Weights of a small GPT-style language model, trained from scratch on English Wikipedia.
Size: 12 layers, MLP 2304 squared ReLU, 97.5M parameters.
Architecture: LayerNorm before each block, rotary positions, no biases in attention or MLP, untied embeddings, normalized queries and keys.
Training: a variant of Adam for these matrices, 4292 steps.
Each number is 128 + 24 x the weight over the matrix's rms, rounded and kept within 0 to 255. Layers, rows and columns count from 0. Numbers have three digits each.

# up: layer 7 MLP up, 2304x576, rms 0.0395, rows 1879-1978, columns 384-447
# down: layer 7 MLP down (transposed), 2304x576, rms 0.0395, rows 1879-1978, columns 384-447
up1879:159104087120111169129140138128118144169141090148152128144116153179143156120154112107129098100122123124103139142137096140086140107192137104158145117133155123147153108117109120145067145142130143
down1879:133137122136172120121143122134132147121126082139137138123133093103136095131109138150158140115137118127110145106149183140138118122093148158118153114156121139165073136122114123139179153147137127
up1880:140146101151105110128145120152077132101114110102142103155116110123110138116113134113124132120171103134120136132125144119134116170133135132130132134104101105093138123144120197091122151103111091
down1880:118156145135118082125143166160131108145114105084123134121172149162146085097150137097117098124146134147123140148189153148108124144146123172089206170114145181143140081183141093113113113188120074
up1881:131131100118134112135128148156137135167120096151156123137118147135148124154145096128093144141106128109134142131085105123115126179105105137135122148126173140119105134143126165163131143108124108
down1881:113105149116145140149148093138133141103160122118123131134118097110101118143149123137146147109096160108149149147132124133128124124107106119107143103150110110083129114127147103141136115133176124
up1882:102107112116114136153165137091154123148174122147144075141144140136149151121153110101082142150151174163093152151123097146150133144164130144151081187109105106114078164138158131129122163111108119
down1882:204126103138110178156152153145110145089135140143115143120137125161061152154134153150122135111129110119145098158118143182127098116117131118174075143111135144157150111177103094149115164134123127
up1883:116078114163150116127138135124136158107107114101134152088131140111136095144123149092146096156135154142138088104138093135120143097135133128085114132142134079106096096133138181130193106108129149
down1883:129160098130121109145134153112153104133111123127181140121120143077099099121166134139139156152126141117113155164118143164171137103160129169131094106101156098144117147179132146150124174150129122
up1884:082136120122098144165094102138137129166144115153131109143134131116136122165088163134124131153131147089083152131152124129137135150161093095121171139153129114135137121109162168138161159154170164
down1884:145169077123156138096148151156157159133121159096110143097164140103081128115152104158140112148161132145143142113119150147087137113139128129131115150176135100104104108127095079138125144127118108
up1885:144142126092142164121122100128107129141117138137137104094097134125114138120190125155115138136171103143116155144154136191128136157130084100144161142103121122125111118149096120160131159171119138
down1885:135146104170130107131119098134110108132140136169113149114160128138096107142117148080100155139125111123126116139128116138132138155155116144110083115159141152142079088128125115134181131092119105
up1886:096140169131088104115113128153108090126116093168146156072101100148131115128102111117131095115105128161144134138133099173156084126150149118153156167160152127096123116105130120131124124120149131
down1886:138143088133149139115149135121124141117123158118156125134124125155139134132177127131146144139113133110061146139117148109101132146116135125108118091147125154160093095128142114122104120163110116
up1887:148134116144098135117102113161123094136143122147145127131123124181133141100150090079131124144108101125161126113075097142162143139156147077115133136091152109095143143122125169146088132117095130
down1887:102138167160155131153137136084129118130116177153080124116123086154136126134127118152114160114132101147125157092146101176122143126129162115136145141133101127151118155148179134116106141094101115
up1888:083130166143148122141069151084089119136142128138124091156145082104083144146113142120116055166094110122118119138124097169149112127105116129067113114156116133122132081149122183132119171102155156
down1888:147106145119128110101185101132108105154077141107115167147100108133100136143130078154144132125124145106152140122147129096091088180107119153153071077142171142120133145142069068145141105074109119
up1889:125127117136072151134119106149109138130100135163156162158095134159122107109078184128094108172118124117141070106107145149139122103160121140069176162168144125077128150097115151101128145105130127
down1889:167079120123092096130105107132160154089164081131122113157129159084114102118143171158113102089146147155158159120125183150082138126125125160142098105109124117107133101138156171104132138165148070
up1890:098149167125137131083115153094118149176109112104128099132151108168110139135172111090157132125083163122134091128066164098184108109121156119097105117122131128149122129090142111162098107124139146
down1890:128140159135165145177131111173118119128139122110158116140085111101132137158089127093089108089125100118125122104140094165129142145139118113114140118116175161118109105113142129175147113150127108
up1891:156177130167141130153116125133095134124165145127129104178127133100147089075157128118089121164101125139101114138109107146162093139108131112096122152130154143163132124101147124141163126095119114
down1891:120128140101104153143127089108107132116104157137152142126131142142160140138111118101154129153115115142122153102152139129131140140114142138124165140093117148090144106132113183129128111131098110
up1892:156121152150153145088138186147097160135159100146174114085107128149096118159116133163135149153108134150129145103146153124114126159110088124145148137134165139131126145147150129096118138094118122
down1892:155150107087114111091072151151126118153148142147134139106093136121080103151114140109124144124138103104159115123119128109129111181135172122166106139142132157130131152072100135191117153091108120
up1893:131139084126128069106116170123109165147145149130170094138107140158145091151143163126110123130124114099129126110122134112143137116100119111115122128155117158138144157149139133110098138146069127
down1893:155138127098149130123099120133150173139119127149126107169128101098108141102128126108133091121134138120123096129129167151113175119101124117103107153146077168150134105110153122118137087136128170
up1894:169132113151120120130112105171091183165164140107115092144088154139132116143133134128155138140122131118150140139097100120136097120126075093127113099158128173159111154157133109126114126124098106
down1894:145151167119096108126129140178161162149174141109087128127093170124141116171131120145108079166111114077164127152101132128108169087127142099136053117151140138132118118132168124123187083135146180
up1895:122103123129132101119117157135146166152125132120163085110107107141137116119118134140131106130136116129143114135105142120136127095131104138128141130161151100101122134153142120151127123150095131
down1895:161110117130129099109100142150132125152155112139127139130145121123152166129105168136166121132142157159160098135145163106082165081074146104154103163153126133137131133102153127123101090153089149
up1896:132159122172109126161113144090165106126124120128131122102122124106178103130138129117054119128165146157146093117147136106131111155151130130148123132123129094088099119136193169155110147100140084
down1896:132138155087147103117107147133114147118125142162160159127137175112134127123109120113147113147086127113126130164140130132153132114124162135098140126122106129118145081112093103119102136138146142
up1897:171148108177107132130172166126128136092116146111161137091143129122148045090118137103093120140179090104143162087145134113091119120129105100182136114108156178105111148150157112195131101130146143
down1897:156111140151147135124131175158105103082135105035187126159121105187164150096118067109172124124081079126146141135087124112100127102097118065142152134150113140144161129116076087115087121080143097
up1898:093154142115187140109147169119122110107124169143108106111130094097118088146167178122098115202137129096155153147116106103146112123100136147130107121141116111102111149167137156161120141136102134
down1898:110172107104149146094126146114154148153120105102132110103131150144118137071141129147120115104136160132120141138130160145102140110122124157114147127146148131151123112124132125092152095162148125
up1899:151093124146098136130131146104112134105172128139166171128111142161138160097119107120135124088167111141137116135150170158132108111122126112154102125110105117111114158130114121145115114124130127
down1899:101134146114131106097091133132162114141117111140131099103128139115105167156127147134155142151118166138124108103134125099127162102139154107121145138133122109142125117091120117110158134123126118
up1900:140116128079141133113157118120088109136139102116106115127120151121132101111154105118100141142158136119147136148123134126148094123115147112112122120129119164103097173114176108103113097128102110
down1900:183183134147101087116175112136111111137131155105119112119171150150155172102111111127106135122135114131132150143142119153138112122143142147122107136064150095169132135126145135154137154116135153
up1901:110123130127139112098146148157142110170167102093107134135137094101150130103167143096152136131110117126126116121122070100079140097135145161099111168095160117104124116122125134163112118164131123
down1901:107137103155146111137120090143117106137159098139119132133085138129090120129147125121143140160122126160075137083056097161158119156136138150141152097130144089139107141101115144098120117087132119
up1902:179127085157101148179118141115102147098143141106170122178139119160143148164146149115117133136110114094131145105111168101145151141137129110133120077128123169147156161140167117130143193113152112
down1902:148161138145088161123122114105171127147127124182094124141124133145086116127099161124106100140146129169106053123111163182127130092129144115142119150134149112140086157123105147149113099121150171
up1903:094132151112112125132131153101136133159152134139128137138130132146144142124094169129148097122077107088100115173103173108111088095140133137113167095123116175139128191121123095113172126097113142
down1903:145129125100114101134149124125120125137131125157122095165107123144108090150117115121149123103138156133135127126140089110106136105116089120173120200131142133115203096135112089139163120122106121
up1904:161090146140129133116125154136158146128131104143118134119127091132152141131139084151165172148144088074135146169069108110116162132143162115086135129100106121098134143116131157157119123118146143
down1904:097100094126077137128091139135135127140137130130147087130114121136151136161125142147055137154102116095098129153094121118107129143138138131099083133122122117143131165131114139132079102113145143
up1905:102139105119112125132148164138137112135151128161148120154130144132107113122138150153154175138132142109074100114124121122145142116151068140139148132180113138139131122112114128140144134127094128
down1905:129124152098195122136133132126125130124133130160097108165123163133140087133142130075127098144129142149123160128166121127147094090096146154133140126158116105088125161105130123140111141107147133
up1906:124157124129133139142085132154124105133183129105120173095120135113121119134135162140150081161117141122135086092111128110128157151148145113077130130086184143157120128142139149113171118121163110
down1906:144171133150118110108157101074118152111084112136184101141151121164094113151111118147101151099125140130145113124136139109081093126157150142142121173186107156102133125151112130099118124149133106
up1907:084078082120139134139124135170150108149141138115142137150098070150166099162185159097148202137138106121142107119166132125126137093133124070155189117153152164096098128164101121123133157157081079
down1907:108103110110136109119113182146129077161145161139104108160138186174135123176174135188151139094156124133126132099199096069118122114133173100170099115153125108112137160147110155178078101125149146
up1908:190137134131155136115140108143126110148096166163199140089080120157097142133121136141111111148128142098130120157125160135159082100129137124117137155145126122105081135140164151144079129125157053
down1908:143154142133119143153159131088125111141153134146141084160095131118103152147139186143162125181123115122113133160164143141083122114110140149082114132094147133159104153167167112126125069086131128
up1909:149140179142156172095133121125142101127110133122125104077152109139114128120157098115108129144086143096109106109158154122144124122118133136123164132147105138136148146150128119124138118121095114
down1909:135168145127157158136124141141121144143168150140164126173117138065136153121120161141108109113130111124114105140078145127096112112141073138088177141169117090119133138117121093110110149107129123
up1910:112107177126155166111116155128128120176133113157122132100117186120082149100120099143104158145107123130098117116130109130125112148121074091123146122136139115155116145153146122117114116080099110
down1910:126156125143102123179124115092132128131116088146107104140136114142139160079139137141151192117127141087193126154160090146122154176128127082102125141148118123139119152128139138110198117137128085
up1911:101168134159125141129158159109122077114095126121121121135113147149105114135147150122113127121097127140128119137189123129124103116170111082117146176164115137140084144130147138155084166097151113
down1911:175160157100121128180116119170118142140124131132132122129148132118090127113137104118107148167162110145100096130123108159072096095154110168145141130136180098130144127070092139098167134145135089
up1912:138100151114142145059129159153133114116126127102098148109115121151155149085128148156130112149150113123132119137111111166128148116199117126113159091142162132141130159131144152105133110176164093
down1912:124122104142104134189132093110149137143153101167164130144130142124102106147151107094110136127118133115117117134177146113124115130110128094142131137120098112117166114132110123163136158079063189
up1913:139102085170098116109103129113141130133098161151111113128135097159118116124117142095102148133100131148097120147161105128105132101114148144125136123165121114133124132123123103124116121152128107
down1913:123151118135093118128117086111120147141116119125109168110101146150082121115117164144138110122141113138149109119137110157138127152102144115146107112137119120113156148112122161135121104130104110
up1914:121169106158105149118096119149062131150128130129166090106153098116101112155109144091126112173148118084153101150139141141144156101101134124076105158095140155104065104156142144131168175104107170
down1914:148098140172105099130135124159142106150131085122155081141114121158145111086135155111101126134094141150097122139117140103140136123156090150090124129107144107156125110126131116144117124129110129
up1915:106158097175157159145118155116104152151127196111136144130155153127118110120157157112139140094118101146130109141168122200107118119115101132133095081175125139155118108169102105120123117065118169
down1915:140168173143159091083108127136134150112075105123137139174094111116123150162129091107122087137135089099151133170100096069132121109102147120152171143134144104140075124109109139135186172138164115
up1916:116132120166161142079119138092146130092111107124152066145075105127138117144164109124149129165090107145095153108120167134183154103144124148129156120138134163108122109149131108120111173129120106
down1916:180103135092112153181180138109097196155156114119126120135152147157099112135057138080120175146147183110128156123126194169119115105118115122097145151110137189131119134077120109177150130143099180
up1917:113108149129152119154125122116117158128146140167141132128143095138095120131168133125141154116135111133072062136128154134134117193132149134124110121148119148129125163101108123140139157143133147
down1917:151124126094120117112166127151084092118141101116117137131150167131143108107134112127141127146178147111132141140144138133133113091104120129132130115125138129146113093144125122105132141155107128
up1918:091161093123116113102108108156090097122111105099145074128152132132152151166113125094138151126130093110139121114112135158133090145127161122094112152079153127120140141133152135128129141128117129
down1918:086099135138132091150131156159080079144115101114129146181116136141174138139125147159153140180122121122114128125117149139093121134120138157122138129167101144135098112153161178119145123107120092
up1919:126189123186141130105142098122109146125185138116136130140102140108142116103126110149151131097103111150104122115117148133131105135103150119141148076136141129126133133141130093112167128142127096
down1919:124120114169095127090136157146132090105125148139095121161121155127100167133122129135100105153105133130139093098141130131115140127114128127135098115136143174151082131084126147110136109086135117
up1920:134156134129146098076099146107083157125118120120129118102100146203132135134090147151127125123122142185124132144124144130146102136111147146084145181133125141126100102132134147195128139101135153
down1920:148108111128168156136084121138100143136146172120112110134133128102118108123103126090100136143131158144145143144156132124135087148151139121153140168126117129092147135123147117142119156105117168
up1921:130120123147154168119137144094139103160145087153138089159124118139145121096110142127123166129103153138142090155069098130180112176165103116146109099139116159131090144174172119143153158163144117
down1921:157128121115121142123148112137195135139172122100091103110143144148107122152137122114120112093085097083129126138175131090112133151124144108181128082139160114124100094159099159105144155123137149
up1922:127089162165138173130135164125112132134116093138122119133147151088128169118112122110120147090083131148110107130159148144136144107103103163137148127133160126125100086188128098139140103105137126
down1922:151155070108126102100114153149096073089132170099162177138106140129091125143175117126140099140186065113152145108145118166124122173087121095122098096100131120165138113113139119128112133160119116
up1923:117110117129153185135157173119125126099151107097130126116112104100147123114135138135106119126105124105099138146164141180141135124125154108104138153175130122137117118122144117135147140119088124
down1923:115113126139092075110087103153157168113098151095134164133145156165095084126167083132120161116151089149138130169118140105131124136137084159129086097149109137125150107119161157112168109124145114
up1924:112117136145129133093147108131132164148121109137176094159131113164119126162151133160149153142127107068128178145103100131138076089138140087101138126123177103127094131159108174118151104125150128
down1924:138148151154104107138116109106174143135088139110126126109136128138179159106101119109132138199131183143166145129097153127150162150086140104149107095155097131139107126187095116118130121130134163
up1925:126143132128092135087157159095085142158086094068169152133126115171117139144091120148120128111149118101161107088105134131173136089148125157136132096110096114116107119122127170122132157098115134
down1925:102091130102063145220184130117092132143093142085099147133122126130126115135130171106108143140072112115154137113107123111118128174137163142117090123118160158140102135053123113099144123114117150
up1926:152123138145116165175135106161147089147152106135138072136120102130123120095149145138147135198146123125129134142134150162194137158157147140101114126130144130120126177130124121126116137118110115
down1926:086149121142125102119124124103126102122134131118128152129131098127153142145109122131117100132132144158138108126155100082132105136119125159131128139117112129142105130131137172128146103157144086
up1927:091112126171120172091120153123083132137160093171154172159100095135108112124137106111157082171123148160118101123168131161130112148148150099136130133099143128127128097132133126118139124140112097
down1927:123171161090124134133118134158107124133160117145144133105133133106165145104119120165089118088108116113146170128146138118115095161100145144125142104101088152162121122135124105150171123100156135
up1928:142097168133122119152110111098108112128166136164114135152097131133111122098148146110125127144091112108117103145139115175139084094186124124136123152105127153131109119112153184180117128109136148
down1928:112121122110156098117119135122153158130119119115155142152207123131140105134086124132135100105132142167178152151134137097095164127088135171159162140135147141128125113125161148120121092110148119
up1929:123179135163103138135141109113134119156159107148160126112133126140111126114107150135155120161109136146092095123167167085134116165115111097104165189087136108102111194128129150105159090085150139
down1929:143118140124229142171128078126172150104148106148119122151087103146145139163098133152102138127164126169121180131145118101157130109116115130127125118082142146125117113103127138120123142109150105
up1930:116119095138131093107146154169136151107139117159165141164122110132146124172124139122085128159122143109148113157146114128125118121130129095104128170128141114094145133139175114124120131126116147
down1930:138143129099140142154124111158150153153128088111108168112120083115150143162105149143135094153130073080144104113133101130135083151142122114116141112111125104090159137093126151127125100137126141
up1931:152107106137155073125144122133122114101102137107132145159140101142128106108106115114141160117135119128157122145096113136110143098121135143152107118164107146104124184140138129087137129117120136
down1931:145162089162105127115077083079156137149113124113136164143133104110146141097129126144125137158105148124129134121119147129114110125134100151104097118110131155155135093148098116139129157128132135
up1932:131158146105117151155131098098097139108129094200124148124152088172121085089147121105089178117094148142098107130113125136176111120115149096120146127151137133130104156134106116122134151131135113
down1932:122116128121104138134142172139112159142097103118157125159131134080127138124124108120123129129171124128138140131102137119094130151091101144124146122130124102117150099155113121068149184132136104
up1933:142127125161125107141140113130139169112157130115145112113122150139081084124158142145139101142111162106100117121160160155117142094132176147152175169129123106124165145138135147090086171101114135
down1933:116146128092116150172119144149126133127178118107098153105102152105142133127099075131111137124146110197154137129104145104107130079129128098100112127144122104112116187115109101155142137149125106
up1934:082091140095126106127120151108093084114090162127130128089090129166145100155173165083132138135116134129098074140126138140132148130151148088142141142093093136144152112099114100119191116140148141
down1934:075050166132135102151173158077098114108137104099099160112075116151158133139153136078130124130154169178166111130122145154131110088162170149148130136123130082095151145131134133163157142110141155
up1935:149119139155134140165138129166158163138161093157158097125138119135140163110161172124117171129116152102058141112142106116123131179152101133137151143095161138137175125132114104164125134116098131
down1935:118143130110139136112152171141141137134154136127133119145127131099132191133112142094146142118091180115111138137149146182113129136111166159132151190118090136147136126144143136134128122142125106
up1936:149134131123118096117127150159114140166102119140109154162118141144171139114111135126088175160104165153106114111162093143096087168134111089106113146140109100139092146132182104145125144160129093
down1936:119226112114141121133098128107097113117088121124147095141123103116106110101144108110156116095135111097164128156100115124103138148120130116133150117138118132067140125176099131090107113111112126
up1937:127120151132158151135139168091152123135176139132159106146143102144164127130149135157126172095091128156122112152132086140152129096154128109141121080121164160114093112146119173168139119123088103
down1937:082087114123138124131097133115177136145136119098111119105130116144094112097175177111165144143127130156131117129114141118096120120142145108121089115113167149088140171129125139166093126103098133
up1938:115114116113113138138145108133141131125147132138169124119116109108126127116164153140106149140158126083144119120127126162142123113124096099090123112147135137089135169172148153126179135158102101
down1938:118167103159139150147130112115116108124115108104084152125140152176092114125117110146135092132098112157088143149103125108094103134130134131134121095107134110155084118105131142119135144084147147
up1939:108108127135126098138144163138124159167156130153113103110096124120140117115130126112147140107141155107112127096140120167146131155135147137108127159120155155135143132112144122163121126112143136
down1939:146140154150127100096111127098151143136122151139119143137132145126128111114112099169109129108119121153146131154152144144164092115120127135127103147149110115116163137123137146113186132143137114
up1940:115093173103150118131154142173144176155128068149133092177150106134109122114128116131167120105129104154087126146129101116111124108097158121091123130102156140095119148124124126115135111127133155
down1940:129141090131131127151085112070126107096124118130122136110094175097111119181125165123079103186139164111143131132085143128126153158124143129165094110180100141123104135126143196130129168125135092
up1941:135165158101113170125144155149146152157095075079132091121100130151136112106127157093085123147127134111098148131122092187132141098129092107164076090140117146117076170130167189183143127153113097
down1941:106134109112113100134106159140116102120151099162165118151157131128120123185107123157120118124136139170152091126070078130081088132174158162123175171110164121141130136164089175115126167108110128
up1942:157142159101125095130126113100118119160095118118160092127151114144158117099097123141086150114135158154121093149121138169116083160136137058100095168098102125157110134129121117099173110118139123
down1942:133144137107179127099114115180113140159086140155127143123122096130150134129182099146107100088096087073131133117130149200165122183114085101076128140170110174139121117127134119127133102113184127
up1943:104172175134155151119110159127131116178118131149138146097167124096067150111126167120147104137115132085112084139138111160154102132149109118113100150125121117129129130188085121109100102117142087
down1943:144138155118124125133126125125111161143116118162130138087121113155104087144131102081118129133125139104127152143135099115121135162136128175096122085118125123120136121111081185114152106140145137
up1944:112136151108151153135115142131132166106119161116154099115153117114101093104178149128143137137105124125164127156074143155127131182138135130099121144139097124130139146116110124127164147152134150
down1944:134136105133163127093152142128173114140128099143094135139167101099103141120109131146122130136143157122114118150167105136131127091141170122120118118139174151128124116152161128105123115129142119
up1945:142160126129078137142097118150145152155103126102122143144135171157155108112118158118129144170105093118117102113179131121166079152127112107172167138149176128141167110159169145188111171052141143
down1945:132098142158092126158123129118105113141098103085120098116195128132121118138122112149097094144177070092132136161187117143090162118152112136129127148117138100112098116086133178113127159195083095
up1946:106114173136153153139148167130090155138141067123108132113122136123090142112116111166132104133095112104092087158162142129161117121115172136102114102122107129146107107167147135103132143152124125
down1946:167131120095120112154131149090158141117138119116096102149135149151140077142139117087095158152138151155125121116141164108153167122161077124131159145130131154125175093136102102107139184159095126
up1947:143109119147101154156131128179140123106107165134155161090141120145127090126155111108166077164133154113152165126115155155105146135162116102151079130138117139102123115116135152134168116116147142
down1947:110130136145205126126124151149117106090156159170107106141116161104120160143112127144094162148145135121088136144149158087114153158137194137135154165175101155119144124121122127130108149165150100
up1948:151100126130095128146125117127138143155118093131126119129116119144123071133185151135149157167119124121121114145119116200099122114147094120116156129163141142140110083123159144101165119131168097
down1948:120159119130146138131131120174102134114172141127120153172116140114131161132103104159130128148172129106143103133086113088149145146107165117121153101110125159152130119125128108148086162122137165
up1949:098122105102167114114145193153126131132120133115143118129122113137149129145121144138144100122142116129160132138137124109146125135141103115122134122144148162100151122138125113132134129149099098
down1949:128119076123113129115148110149124138143131095121142173135109137165138105142110117166133122116137136171164097152112129134126172072103148124100138110141110104110098154138157091111124096159119100
up1950:155075129121138164119074153141114101119150124111121146125127129152117148140134131170141135119127097128144135182121095125137143141129143140097133140143160121118138125106148161127107164133137143
down1950:155132077137149129102137147116091111104136180122086145120099137134104120103140118138127114095135134122108155113094142188145155105189161129134071115116157131131103121171063136133128144183117077
up1951:085136137086140112147143184163087113135143160105141168133139125156129105102171123142163150139140089110118111150137120135163111157130165123065100126141172138143135148093094163135110216114122143
down1951:091131157122119179118163125130155116137133116163136128144168071152109169116104161172100150144141131058136091160105125117108138151101133172113152101120158139098137132089114130146137132160138126
up1952:080145164126121136124149154146135108112099147148128088119124145131128135182109129116148169134159116106120116103106117130129118147126148113125104158123152138101147163173110152203104152176114110
down1952:131116122144170169130133132170125081125117128132124147159149148170120103131110120144138165145097138176123145168145130136115160103135134096195114144093145115124168158118147112119062141150157150
up1953:104116121095139095115143125153111128109102087165109123158120124115142127106092143112130110129129145089138132130141165148146161124123161113074141077099082141131134116096125149134121128122141130
down1953:153092124163159130144129157144142135130127139078116126064101103156112096122135115115114119126157124150114198081104093133059147146070089082138118152163133107167131155160142147157117147123111130
up1954:137093173182112130128099154179118116179108166121150103159065127152089105131112154145116138135132131122079108148160145142109125105139112131121092136137109097144119187105118122139126091098085105
down1954:122113122115155118114119132122121123119163110092090133127138144111146086117148111144111086150147083159157147180091167140160100131138100129150162138121146090154112155150133150101146157135113147
up1955:139132104146077103131136128091099156121100110133104159140088140167079102125142166106158111154168171091105158059097107133114094083159103080167096127149146116108149120101095129129107139106146100
down1955:122110088150124161104128090168115149114171145110126124129119135143119135132100132126114095127143131129147077139133104128151137143134091128149157166070107150158114119087158145144147149158087087
up1956:159160109115154086115149130116114127120086099125156110139115128130132056115167088154127151171147161144154096086164088118119172107115134106081140120105120117142125138142116161090146127142104112
down1956:137152085107100139147100115128130155117099138075186134126087157132167154126126139128109098136114073115142115167158106156135076161108118093115119116104084167121116097122171137130095113161119091
up1957:082136127116098126095099164169132128150115129159106157115155148140116118122125078083160103177092113106126183116106090131107125140132154134134130103141153133106122076136152117164103139140122118
down1957:103144094153136128125127174155110103131115101143115130146102104131160138103155111122143154109165150127112156113121128148149150145092134159157088102097153164109087124156130142124162103146200110
up1958:116132158178147163126141137151138103140100138133140130135161136152114111172146101112105100133172126083148167176087158123163164143165151135116128115088152105110127105128159148164075137097117123
down1958:170141122146137138154107125178109111136181152133175123141130153155111109110081108134115125129118169145146112074148116150123105113117099114107087110117163156115121142111096138101108132143164096
up1959:150086115133111118133122122120125108142128152150133116092148135144167127143111106113100130142157136124155074091115173152128136125168120130131139105126148163145139092137139127122150152132108113
down1959:134138141109131153107144143104121098108140127151084136135116131135116123096143146128136060096154132166100173115095082150147144154132130115162102113146148104087106142167097105128145129156121116
up1960:109150123168102151144117134128139110113121138135103166119129147155138089158084102140107101155113096167134111132073109158124102135145149120126139151124107156100080096117107165139127127170110139
down1960:137123138152162137147112143138100145115161095104123133112133102111098129146110127097118133106159127089126152146154128106103129110170120111134109118111166119132189122158119172149102121175071101
up1961:162127130138122124129130163159158161162132144141132124159143118131145128144128098117163193136122091194095104177157139150094111154130124100141137115097136154115158124122138153123129135113097119
down1961:178122091152129096150144111108163134091155153156143128153123096151137089120146175085170110112126133133113080171115160139089054132142117094175146137079153099073162162156146172129136121120120127
up1962:105175096179116145071132123142096115125150140115120116108076136140085115136146114092143114144178149082146161129113102116131136108145090098106100134122144165111096126162163161126151121098108097
down1962:142126153125111111111126139123108141103153128145174118203092091151151157107120167163092148138082135132076126118120158125119110128125121158135139086146114141126108113104108133131101121137117121
up1963:130121117118127164139144120114121155150122078118116107134125110121103150125135109083151131159139125132103149160076118077141121122151140100115077145109113110113149143112136111119159154087125166
down1963:099099173105164154102112123154102144116166140142113122099108169141145113193096138145116141097130090144113150115172128111117125093158129125140158121128159101119104134123138133152110146086101137
up1964:136115137137121119126128146142127129128138143123132102155114146135134120102131125153124163119123102119105128074124140101150152162136117121112134160116128130158160112133135118114120138102116180
down1964:104126129103124167132132139113120129131129115125120154112139108120110124166157144123119110129128168098144138105142133139119114079109140121128145135135123112102110113147108183132116130147121116
up1965:126111177161111116095168197140150154164125144085119112111124093138128134179094145123133142122113118143128079125182109136136085116175132120124128135123154139090141147170141129152103153163092133
down1965:118137124144174106138126162108147147098125101078165132115142159134126141147095124138159103131133121126122178181151110149119144109158157066158119126137125109107127145119116131157064161127142140
up1966:150134167127135090117116102137099142169125158101109139118125070164158145171140152135124109118114109142130120140134125121103097154097113095112129140140132143129147141193120109103153153149103111
down1966:126146133097133137103170164127149098132153114154164146156135143112111133117119088106132155116129151102117147124131145122134149104140164148125098121142118162147137112117164123134120098122146140
up1967:094107104130119123133119164147127150120163135116157113088094158165117138162136122159139153132120150123139144101117131118107156133108136106105121136105153126140144123128113131144118134132096135
down1967:138102134120141132130149123114144142145130108148104108139114090093128152099096151132126093120134170137119131106133137109119157130115122119134112158110111113137122125107129129088128115143162120
up1968:133154141109126117121120069160100146150123140158135108157128130101154134131148099135132132148087107144116122130146157106152134148106175167146126150145092153108124109092130117140158157099160112
down1968:117141152118127129133128150101123121137115126112137128125125122110140134125173132140111094152143149155135116136135143145122140128129119116129138142131135082094112122091151161113137098120091132
up1969:164134147141125105124115181173107198179101080099103173128143106120138146113116161115132140136125110117135069144100144178169112131119145115135150131153136099151126102138148142151091132123126139
down1969:121153163109167127071144094123122119133155111125087077092169126158112183151138087107132121146143116144129124197192097103120123086175118099138117128158106116136149121145123102164037096166145132
up1970:109116146164138126113140152102158107203108140108130127149127111123162141155186136128130138110100130165085095167100094120168109149145119119115109155106155111139131123137151101121146118146167156
down1970:180119090141113180153143149186109102107133142115152126142115152115129135171103110148179084103101099118153135132145119132118115134114104138158136084135094129149132112088138155156082124122078131
up1971:122132125133100115112142189143124148146149106125118131136166104128085121153105134094080167153138124102118109092143119131171127134106112154106127151146167159126118123165109135148139124157120133
down1971:141111116131120123141113137097140121127181137085126119116121131133125149115158152118163102112154149123149136144095109131106127142123142102161114114108169104123155137126140121150097127125118176
up1972:110129144099100167087153156078117104175125112096101139134154074137118111092091104157156108131127135135102097121107102132154107124132085122089107123150117117137121106162123108130100129124128136
down1972:139120123159161082141171112119090118129151154157123126154120096142097169186134131118100144121141112089128094121121121061132132136157110141096161113141165127159127122131133110142125180103163135
up1973:120135147167087169119132112152149067152085135112138093133117095139163115144116107120103124141155191123092091106140134118162078152173156132136156136155146183150113092154165122145165148137138098
down1973:091124118117139090133120143123119104175147149138102112136085135151124120149163144120158130135148087109110109144113099097126183103136147109094096136126141167129147149107134169121162099175118153
up1974:156143105176133121083103160142109084112154131146146112091131150120126136135170168102105092134139121155150112153093116152132145146166106112140136124152117100139158160124151136117114140043103112
down1974:146115075139183116143180131125116118123150142147144123155095132163097155111117155093112119101127101104098081076066098135144134104135100110105084099093133163111102165161123109165155093179114117
up1975:165131133118081157134142156169164123160087105132149129123125109155064079156144075116138127152168150125143134119089088118197114196143136088129150081139100106153079128144083163131124129107148138
down1975:124105111117119146111116133106147164131083145179168165118158121154120120136076134101180148102097167137121097083138112116128117153105132096088120136136115142124155143148098157126111140147111139
up1976:113103136127151074150112121119150114151185155164131154111121119126098103132111112142149152126098122114059173131180128136107100132139125077098119156143106146159126139149139173092166135116127120
down1976:108131115162154131130093090139124153103098111137111173163146111149143142078145151101122115126142129115160145098090143121093120169115091140123113124124126129100158144120132107148144103097170086
up1977:149116126173132146176074146141147140151125144122110118160145086156131157103119109152139080115086131164074155097164136163156119110153101094158128158112136129136144125127132152118116115088105121
down1977:095130120098142065094124133130135130082171093140134107135073155169122132134134083139123145122138110159144119157181076115150122117132157170117083097109159131080128166160113108146109146107170151
up1978:136132163117122164152136129125154148162147106150111130119128138150100130103165099130115139194152130057106118135152165156135129126172126070119172187133116174139131082113129144150089150142111136
down1978:133161126149069110112148095124113130122125164091109122146163102115103141071114104120099130141097145115067195069111116151094079161142094121150180114103111108162120105112102132143106150106193134